python train.py --num_hidden_layers=14 --hidden_size=192 --num_attention_heads=3 --num_key_value_heads=3 --head_dim=64 --intermediate_size=768 --vocab_size=8192 --hidden_act="squared_relu" --norm="layernorm" --norm_place="pre" --norm_eps=1e-06 --positions="rope" --rope_theta=10000.0 --rope_fraction=0.5 --qk_norm=true --attn_scale=0.154 --bias="none" --tie_word_embeddings="early" --parallel_block=false --extras=["local attention windows", "shifted keys", "value embeddings", "an embedding shortcut", "learned residual scales", "capped logits"] --init="normal" --init_std_qkv=0.039 --init_std_o=0.0484 --init_std_up=0.0558 --init_std_down=0.0558 --optimizer="muon_variant" --learning_rate=0.00553 --beta1=0.95 --weight_decay=0.0 --lr_head=0.00697 --warmup_steps=0 --schedule="wsd" --decay_fraction=1.0 --decay_shape="linear" --final_lr_fraction=0.0 --batch_tokens=[8192, 16384] --max_seq_len=1024 --doc_mask=true --train_tokens=182600000 --max_steps=15481 --dataset="wikipedia_en"
Each number is 128 + 24 x the weight over the matrix's rms, rounded and kept within 0 to 255. Layers, rows and columns count from 0. Numbers have three digits each.

# up: layer 9 MLP up, 768x192, rms 0.0558, rows 648-767, columns 128-159
# down: layer 9 MLP down (transposed), 768x192, rms 0.0558, rows 648-767, columns 128-159
up648:132101138131134187150088148088168098148182108093119114114124137146184134150106120097157163136153
down648:157151143161119135165126112147153149123091158143126117129121104128098119133175134116117070123133
up649:146137115117167114138119137112121124117104104149156122102145150136098104130127156134151168156123
down649:108119105083157099125103108184099128142120145115129162164152101169145070146123177131155135120144
up650:118115066142139087134112140133100060116102144136161133111138143125135153161143136098117108143136
down650:152113129122125121126091103126128133094120127139120110131114147146115118081145111163144134174144
up651:083163139147178158108117125174128106105153112096119107146130143102139143094106108113139122184160
down651:139118167096138117129145096141119130101176148156163109138166162165106137105112159101078133096137
up652:138102151155146176172097098195124144087142115154129121131153128093165147094151081115123125127102
down652:179122132097143123154102132131110139116118126073147173156129118130085122089130105127119108131141
up653:098146109099124155150163141136103106154143119161135119111115160152083170102145124100138118152100
down653:099156149112151119173176127115096157146143118094150161097121158148100152107116109133124100130134
up654:173159127145120129093096128155094111146100116157139132140131128074120166136120123146133124126168
down654:111088132142188191117148117109146165109109153135121103128135122142089113152123101160089152148141
up655:155131156093150153114125142113117110106123172108150154116094115086153142147114117133134127144153
down655:121123131132136154132152185102132105115144095120114139133143115128139129105149090130145117125071
up656:122088128140145104101154109135155114128125142113129112110165109148150086101128138151128128142110
down656:131116116122145156121135130105154119166114120136111146083137163096176097091112099106178129141134
up657:129137151150092129118114135111110105141169122131112155138112168138081141132111085139183079105121
down657:148098155100101167114131126111123089146081164137152122138117140129114152119151081139110141140146
up658:123144146150131137144108138126133127107121138086166117151112123097169149103092106152148151129086
down658:120133133126099066126112131120072112149140150130173153098099094121141164172149158114131167119116
up659:138108124106139130133144170141122116135121125150145106122139099113151122128169137095083098168141
down659:133132101084070144132131092133116154151171135110159104143086145145123160114100154126121106145156
up660:151104100130131126150148132141100132155125123070144147080139112140092153126125124147149124131143
down660:121150150100120146138110166093110127119065110086123144154123115144150105168102121127087137147161
up661:099121102080133089117117123118117148142102115135196106145139131165144111155122089146131134140152
down661:117123081092110123135145148153101114123124136153186117141130115168115126135123116128128106083145
up662:109086179137117138140141108146133167104169162113134111138136161135135129159116130110103132154135
down662:160093125130110126113106147110120153113084122084153095096147165105151116133117109073127130129118
up663:128111107092122114121106171111105138119149128114111073075077136136134125101112143119113190113145
down663:137079133109128129120132097115124110112108143150109105122135126136129072108155125126149127126111
up664:103140108150155131119147119134139112172098157117134118122116160132077106132142136133082107108086
down664:103129120134087134130149158135174114158149117134101108142147166110106144115151150151150115130122
up665:136131165141097127167140098140112136137149108116129133101097103109112159151133103156123153082117
down665:119123148132123089169149125104117120105153117144101114096120122141163125120110104172109164136119
up666:126132133113099131120118132158137185164132133143156171084122175162101135098173101127113152145136
down666:112110156114090114127119153094155114160114096085130135095150186168123107133102097159143123074113
up667:092158113162159138115122171111134111145088133121139090097138179172095119158113165107123121136168
down667:098125151182145165112102101127112138146130090112089125134129109098160125097139124163158144174189
up668:121149120133104163130161118148136141109115118059153101123130128131146139125104112128168132170124
down668:122078119134081084159168100095141139114105122091114145125152139149135113162134204124147161129128
up669:143117113129161101092132145124113134161085107143136112127127137129165117179172156101135088130127
down669:118107158140127119130146106131103119164114159161126121143141116155141087129135131140127149123124
up670:176112132101111122156130119127120141125145142134142098095109118103144111120152133141128111148161
down670:108117112116072131134122153139173097143135108124089094126123168136144104150121139116117131102133
up671:197110143131131160106138155110127147148127119166166190129134168059109134111134068130162073095119
down671:086132141160119190129134090133117089137130134109143154166142108147105111127124127141123142144102
up672:149117131127147130126134095113124128147133124154130110102136168141132127091137131142157162145143
down672:152116128080158133168175147103132124126130156116159124147116122106166110146117107156143129108143
up673:104170111113128087142126111138130109101149154114151121107142132102140159179105140112154166120154
down673:143091127114153113157167113075126098131093128125125088160145107112130130149120098128097132123134
up674:114117150134111097105105117078098125131117128070184147108119168140096129106124173121148085125096
down674:113160126093121072122103155113092104150132134122155134126109126163128119127139103127130164125154
up675:173128137112106115131140118112159162102080142167097074166083101123095105126195088104169138063145
down675:122120111166142137158152092104151107124161155134145160126094103157124126131115137141111175104134
up676:136137136097126085099162104151140121119104144157084113111175126142139148131129107144143088135109
down676:078143142083114067110136169115128151131160158136114114156184135118129149171134131118108129093128
up677:141105133132105070136129165160130129129141123109144101156122136115119120126167122134113159135142
down677:133110122112125110150109103146137128117124110100125152114147135118127141132160164135112130172097
up678:116104142123130181116114153095136114157146099172137130127168136099109145145111114146123112156129
down678:111123113147132154132103149113139162141134118118105093146146119134104114108145107115176155146111
up679:149133124087146140115113149118119138051138139135104095129084170059139149133139125108154146067105
down679:107127153112139112160143167126149149130125119113100118139111197123134118120142139116147092129138
up680:128133137168123152093169150132118175093174137132144114130082122111172119097148087116159132132118
down680:074097119151110129161097131149124087121122162056150089164139156143139150115154123130101093144149
up681:149136119147130124137144096129149152119124116078140150170109153136113126141128155124107144126120
down681:154179124129112151160104080153128103166087124140111130133145126125102084106152116118148109138091
up682:102137129107133140126109119120125099122125172152170150135128147123149161108128148124104116113149
down682:133097098119151112154142128109102160083096153153114131122157105153174104098162120140142126132142
up683:126093127159096182167128124136113137173138105122136179132140163128115132135142176169139174103113
down683:133092119154145120154124119122106137145083138125101094150135139114115128160117139138110129100153
up684:170076135146120117126099134142130085119159157126116104114130146160145125134107133157112111101122
down684:111118120095122128140139088142141122138179145096121096124098121103129137143117142144117130107102
up685:099115157097112145142124128116096125122136119034153152119132132098146101142091137123186093113126
down685:102097133117132130111139152145058153119145124138107131136115130136166112115089147177081129137143
up686:131143149078164120122086162120117163123138084101176098134126153066136122130163114101178147100133
down686:127118137155182132104130148128111108108128119162122112151170141116165157140121133118134132163120
up687:080099103145138140123104117133160115122138118121084118114106133111184116192145132148144128115110
down687:104161122115112135108120176124121135121126154148140098174095155148102180140108116153141109131105
up688:098110121147133176109141114119107121145133131135139117153080105104102122146132107124135173116128
down688:114131151133141105134144122156092147125215161154117098155147149175143133142141131125115138142126
up689:144108162104152130068189132144133102113084066123148129134152095122111133161138127142112123123163
down689:150103151119149128175135128124133125140170130136129156117091086104131120124075100141111134145094
up690:154148138120141099118092088146097146125134123101123139130131058101148116116104122130120171097140
down690:132076158134157096108158151133134130111125156129147142115154107156112091128087142121105148137114
up691:145126126160181115110053115128126114127142122095162116152138135105101121102119151092110135105145
down691:164153125158141165104104136154147124135128060128120176155104109125146120151149128121144138123119
up692:142150150085154129127119097152135169087121146104099138170096158100104114143087144128152142055163
down692:111094127144107112129166136098117139120131131124160151138145114096132100179129071114109153135157
up693:109166135132097111171145122133160128132090120114139131158129095148141152095118088147150152139096
down693:115169084139108116135106140135176167111137151094131127138109131152119144125081112117161126101142
up694:141122073109155121150144129146116161111137100124147093118111108140136149179073100114140152113116
down694:122113130111085152144147091152131171144104140100155119170103124156125114109164130156120134144160
up695:077092101152119135129137070136154147131139143129135089154133118178126127129109099084099144195152
down695:094120099150133153116115086123184103144142152145152148133106135094138125164110125138132157133141
up696:153125140107130113133135101151122100131146128115136103131102152105125101130126099103128148095145
down696:150103103084172132140139157101111091127138115151132153123109147137125141119130135127128131149120
up697:127179158127144107093104178131143108088135131073130119129141162144156138089108143110173167074087
down697:120117126117123108131078125090132142109128129136119139113110122116133139108061149140124143121165
up698:079132183133104148154166135119142141126143138096128143160128114120152135125151128107155096142130
down698:115134117127123090160066090152123128118112140153082136128113143105133147144106145125120136122095
up699:130131146126204121146106122079098117119118137104113159104171088150081110091140125089127123134082
down699:099168130091138121133169126112113102079156135113172147117123122149119137156139115131130166119171
up700:118160093130150125078154122126114120136131139128118148120099105170158132095142127082166117171139
down700:136132125147148109107139118115130146118149128116122110114108107094146114119096128112103127142106
up701:120105137138148129103152106168145151159109120116134098120099068123123097092152141141136141144132
down701:134111091094123121164127165127155146135118117127128106121136180080137108096147135117128105145125
up702:118142166144126160130187095131090162145099131115168118114139126155143169105096116133148151115097
down702:096133157152103165081141116131120135116083140140133129149120121127137132138115144136124172083117
up703:143117190131077134104083132139115105128132091139143103127142116156114186144168095141093131163137
down703:143097092122144088145116135125111148126102141168089153129149127110137152150174119135113137130132
up704:174170130118089121141124162130108115103144112126100109119135144167133164079099115099082073139087
down704:119139120099110117145109158141125121164167146123137096106079145094125112110165120098149107188132
up705:134102142165123118112142122145114108144106143137110122126121120149149138114102100119142183136142
down705:111099145130148156135159140120152090128096141144100130188124128108178089153146141138146121119154
up706:151121107138150138163136094123112126121081114124138129147106152141099125131156127169149161133147
down706:113135117129121173135105141092153104145142147138101113116148149143148126124135135112119127128133
up707:117152073156176092153147157161129145114134108105138115114112114147147102112138088146177188089093
down707:128130148090129143104167105147156086160096095113177138100100106121123119116045100153158123123121
up708:116148127138072100121121127130092122099145113146102130125120138141090191092141179171137166128139
down708:118072132114145144095091142089103140143130118126077130087115099084095110135132189149098157137166
up709:174101114135114119162119098135148134109108130139143148127111125166099093124123113110145120122148
down709:122162152155154138111144173123185146123139132150143151122134178124124122110133085103127131127138
up710:093123172101093140111132101123106169165150121121160151097095154143094147132154132106116108133125
down710:139161131115060117134118130110131113127116121101110115144118146146107164167157095115099159167147
up711:098115125131133130186185145141118120085140153105128136094089096120125129126097099178157134156173
down711:112113107122118117109146173131159134122112132080135142137100152129110114105145131141135088108173
up712:201116058156104155148121123127133098125084135114142106125127139109141122129153123120142132113104
down712:118126105121108155149138134109159129119122160147157142137162137135135127105124100098131088135185
up713:167078131122133158175126110103133132127126180114108164098126152110107122104169077193149138158164
down713:100130125153128094117134108122134135149159119105132151093113118148123066143119127126115119145120
up714:167092159140145130133159118152180109134123122146141108149120129145138132133166107137127152152133
down714:082149097135101142107106127139125110122189129151133124114092124086117158176125118115155150144126
up715:137107105108142131118106109103140130112117174102156097117154136116103128111167153106139109122113
down715:141146122138157174134126171073104135171121143103108140122124132164092134119114098099123157102138
up716:127122107133117124149135113163134168148144132134135116138154077100133152119133156121134137139147
down716:122126111142102142175111108108110128106158142103187169132109104132096143117135111088137121153153
up717:142138079121146138143121111133133158116100109086151122110139193106115135159102107129145126112128
down717:141112145123109114125137109199156126124105105129104131143176149159153107122142157135109121145117
up718:132125096136150116142109114107099120134142132095143121099109112103089142173124148104147112149097
down718:184147092111091114136119149138117139142123141089123129121114142180123105149135172070113106184106
up719:128122102116161141151095172108095113110096097079161130176103147137165086112105121100115139160173
down719:162146177106155152108129160137160114076148125153085126105139123108108101107117120129096117111130
up720:101138169110139163170157124141149144132150155134126107152146159151124106095139145153162072086103
down720:121088128090124139156137187112135150128167157129147114103131127145132128169150152131137133154136
up721:113117171087146127120084094121080091123107130109119154157106159128117137091129123102176168207134
down721:128114166139126131128114138099114129097167118122113102157136115156148129133119146153131106111180
up722:146109087150148150130156080130097104128151117118123154115140120124141100141129114114165119107129
down722:170163169140160122146129114132113100103125121142119164117144119121110128145126138138128127167122
up723:145149120074117156113139135129133121124141102124198127131143096104176143099130147151123114171161
down723:116134165122106141121118155094140110156180107118159165166146115105125105125145131151143071171097
up724:114147118124125169133152106155083102113133124123117109126152101144109099125135111126092136146072
down724:150119140153158161134085106121161119123152099156097152117129152111118140088138132163136141140117
up725:134121109093143089105175132114106139112149122112081131107131125158084139152135087134152103163170
down725:114140130130149094093117133131171140129137108150077108179217134112122122113118145168098129167113
up726:128131138121133169149104120138115137123107134141135100118102136135144135137138111110120151139161
down726:139122104133128097130154105085157138103153111170105134135102123120152114115132139121108116110128
up727:095115100176073138100148120104110113119178089166098114146119135154093144112151148136139155188169
down727:080120153201130112155178140129132133113134074119134117096117139156149112147152131115153169097119
up728:176103134160098130110120141164126131136134102088150141163129088119110120136117149122128121158120
down728:130092160128152133196117105120136147160121127127108145134164145129100148100091172157145130122103
up729:119117141066174124187142125122146181112097123158137104159157085177162128126127156099106124109105
down729:106124152148134142111090132111129092115142159109116123111119131164108155114148141158109130164113
up730:107135107118117099116138117133154133147151123156124156116105114129122116108115177133133134139165
down730:113135126100145136123090138155129154121100093080140083128152147075161145093114161116132119138143
up731:114167118137093142076122092167120109154135105144109098089140130105142094135142153107152099097094
down731:131157122111130093125075176109112149158111122123150141114114083137153103093128113133133164126160
up732:131115112129121129114074099136146071138115143128137126103096160107103133152133134133135118170132
down732:134118135145076121133150159068137119113102160136146127153099134124085125153163110155127127144122
up733:074104155108119136087150139114123110108145169121112124134089125175136151129141107080170144149141
down733:112133126104164108099086148120135132098118144136125134120098119147118130132154122125128141187156
up734:115135133121131188135104114133137105147106126111154133140153107108120148119108163102107114112118
down734:110138117176124156102116143137092114126110167134109125111128134104130161140137158156122110140137
up735:168153118132147087089163090152115154151108135101082131153122168153131155103110112114119126130110
down735:130110088146112138123094149112132153131129133146126141122131146126112123124128097125121136135129
up736:107126125139148141129127096115125121120100117115103101109128133149137138122111139125145132142119
down736:163108118130157121116141120095136093103133097172104120089128105132151120145121102087144135112159
up737:114128187145134145136180094143118094148146145141143131173115127120110166115112132109128153136121
down737:133108114125150114115125123144136111103116116167124107139115156138173086119119144084135109117092
up738:136163142109118130115156145110084138131187102141132124125093151126112129114116169087137115099097
down738:122127147100130120101150119107089123136155121140137149152145152124121113111131133133155141129118
up739:186112087117123089134118123134135162099152115132127145131126089130105119140130136095149139123166
down739:120131132170108169115137127085120176108166108110131128133152121134123141144153131125156146104118
up740:116131115146094151095116154142156153132101144100142131158114123078124146113136113172135154130145
down740:094159122146145065123144096109149109151138120180121118097143103156114136141147118069136144108082
up741:135148107102151166171157133134126132155151122088140117184120091109094151107097111098114107118113
down741:133149122163160147113146149119123126115142111118151147145104139184117152148108108164160097114106
up742:131147119118176128099152135154103153164117121132103134137164180137121157091074126129103101117127
down742:097119129124086122147075107088130108132176144161163109114107116139105127183178151126169164122162
up743:091140107151157155168087092146114099112156142117132130128103098109161088113124105154149124077128
down743:158140144153127140130104174090160113143138111093161144147137098151173120132101124110115125132175
up744:052121094126118118123143177143108102137090126155154123109143181122118117150121109102152111141187
down744:136065143112114134102150156141106109111146108136124063115121114143152142134178122106142112102143
up745:139098129122132121116100136124116126120123118142136129130107067109131074078129106135147113102132
down745:102144152115090136112119131125135153156148106093168174112140122124127132090132122094107095094108
up746:153177144118119129094142140089120128139094093141168116139106117137138116118121106117108117149151
down746:109161085148132113098132142082097125170121129108168117126152136123119104135118117124170132108124
up747:098172160172135150115104112139094122105102131092149118133107121155112133152095137073144128140138
down747:116145113101106147155117151114155147130131129116093130128135147094109076108112121117084116121122
up748:146119103114126084155188161092108168157169161108109123155150091132143094130080138124111146168141
down748:152105151156134158113135125166130140099127129122110112149085109130113135122142166122150111123123
up749:117100123145143112206120154119083133089104144143168138095145120125108131147120117164109144109094
down749:166100120149138142128132136152180123088108107087158128136079115086121142116113139151111117127115
up750:092134129177127116175113171099154153114088131164106153117120066113141120123106097117128151160140
down750:119128084140096138109120139083153165131106101108114190124113138119133094155134112129113144131165
up751:122091147148162138142134134138128155146115101122157137115146136105129141094126135148175124138132
down751:135156114099150093130122109129126123113096146131105115101145135111111127152165136146153145159152
up752:109064142156101115116108115106147131161155144155187144163135145108131141130123113166132146163137
down752:118134101130145105107131157096139099137165126133155121138123127171175147126148125143136162078179
up753:116164087093137134142138145151124125127117130105071120135133153128063139145106128122165153133130
down753:093134121125110169107173147159115078097158131127113105133182126160108134102132124121111144095124
up754:137139140112144101113157100108109125144162094105173069129119145117119154176172142133092107141081
down754:142150121151157140160159148095112101161135128159167136128122140098128116143171167156090087097142
up755:117097153102165078146141096112100134096119128126131090171133104112141161109120107140121080139113
down755:136120158132143143142096158108142135174148145084135126167140119116113138135134102155151135077135
up756:137133121125138124106157154156130118128152123134122106098167124129142147123127142175085139152095
down756:107120128156133161092125129161126110124153105063109134129113105119133136103144120089110159081103
up757:126156121143155158120090144139138126131124125129150130090151111126158113138118122151160142134125
down757:159138135143118105102135142113072111141106117147130124080133146142161111121163123130106132119163
up758:133139165129126078099116120171084143138135099152177082145136130118150138130115076116132094137124
down758:180139110100141139151112180093097119129141141097150126126103083101117121157122112168109155118112
up759:124156140114112086164153143121056165138103158133106114146109124149148117131103131097105119175124
down759:098088116123108111114109121119110123139139120172126162138126122148123134149119139114112131136132
up760:113111122141110141148145146109125120112150141153172100150131136142130123135141152102134133108126
down760:102124151153140125126101129158105118118158134123159141128102107179148130132119151140170145124166
up761:092124118101093111138169142159127104107096137109131121073156127122139106152156103128155145096165
down761:138108092110124095159153146110073117176144145130115125130133124105116157115180121104157161145158
up762:156107129135133186118160106112156090197174095135109145059142134121137140133160109176118141124107
down762:114120152105118099089148199151113121112138144125105156136149127147123146142103121138154134083143
up763:139139180172131103083141132156117138139137142123127186169105116139092084119120183123118174119097
down763:105116115095126157115099120134108143139139148110121116098149158135086092149145074126112093128130
up764:107128163134160147065168073147172107135159118148093129127155118140119147148150123136133111141125
down764:128110103133088117148139064155153158130109158141143150066154146093166137181145114104153178102125
up765:116145141150141170155075132171142113117113136160104106116116090120117138140113137181138118109132
down765:117149129143100087099112164099111126141143118110158133137144128124113124153086134129138093115134
up766:120140134100125082136111133131137123137118123131135123150131129087150122120139104134114135131121
down766:115128121114126122140110140122127131098137133146130156138106176123135141123132098154125139099117
up767:115137112142131132117098126158140134122124143101118119114156118048130136136116130135115142165148
down767:147121145133128117102120142148125141128147133129108130115123171140130090167150112145152148121111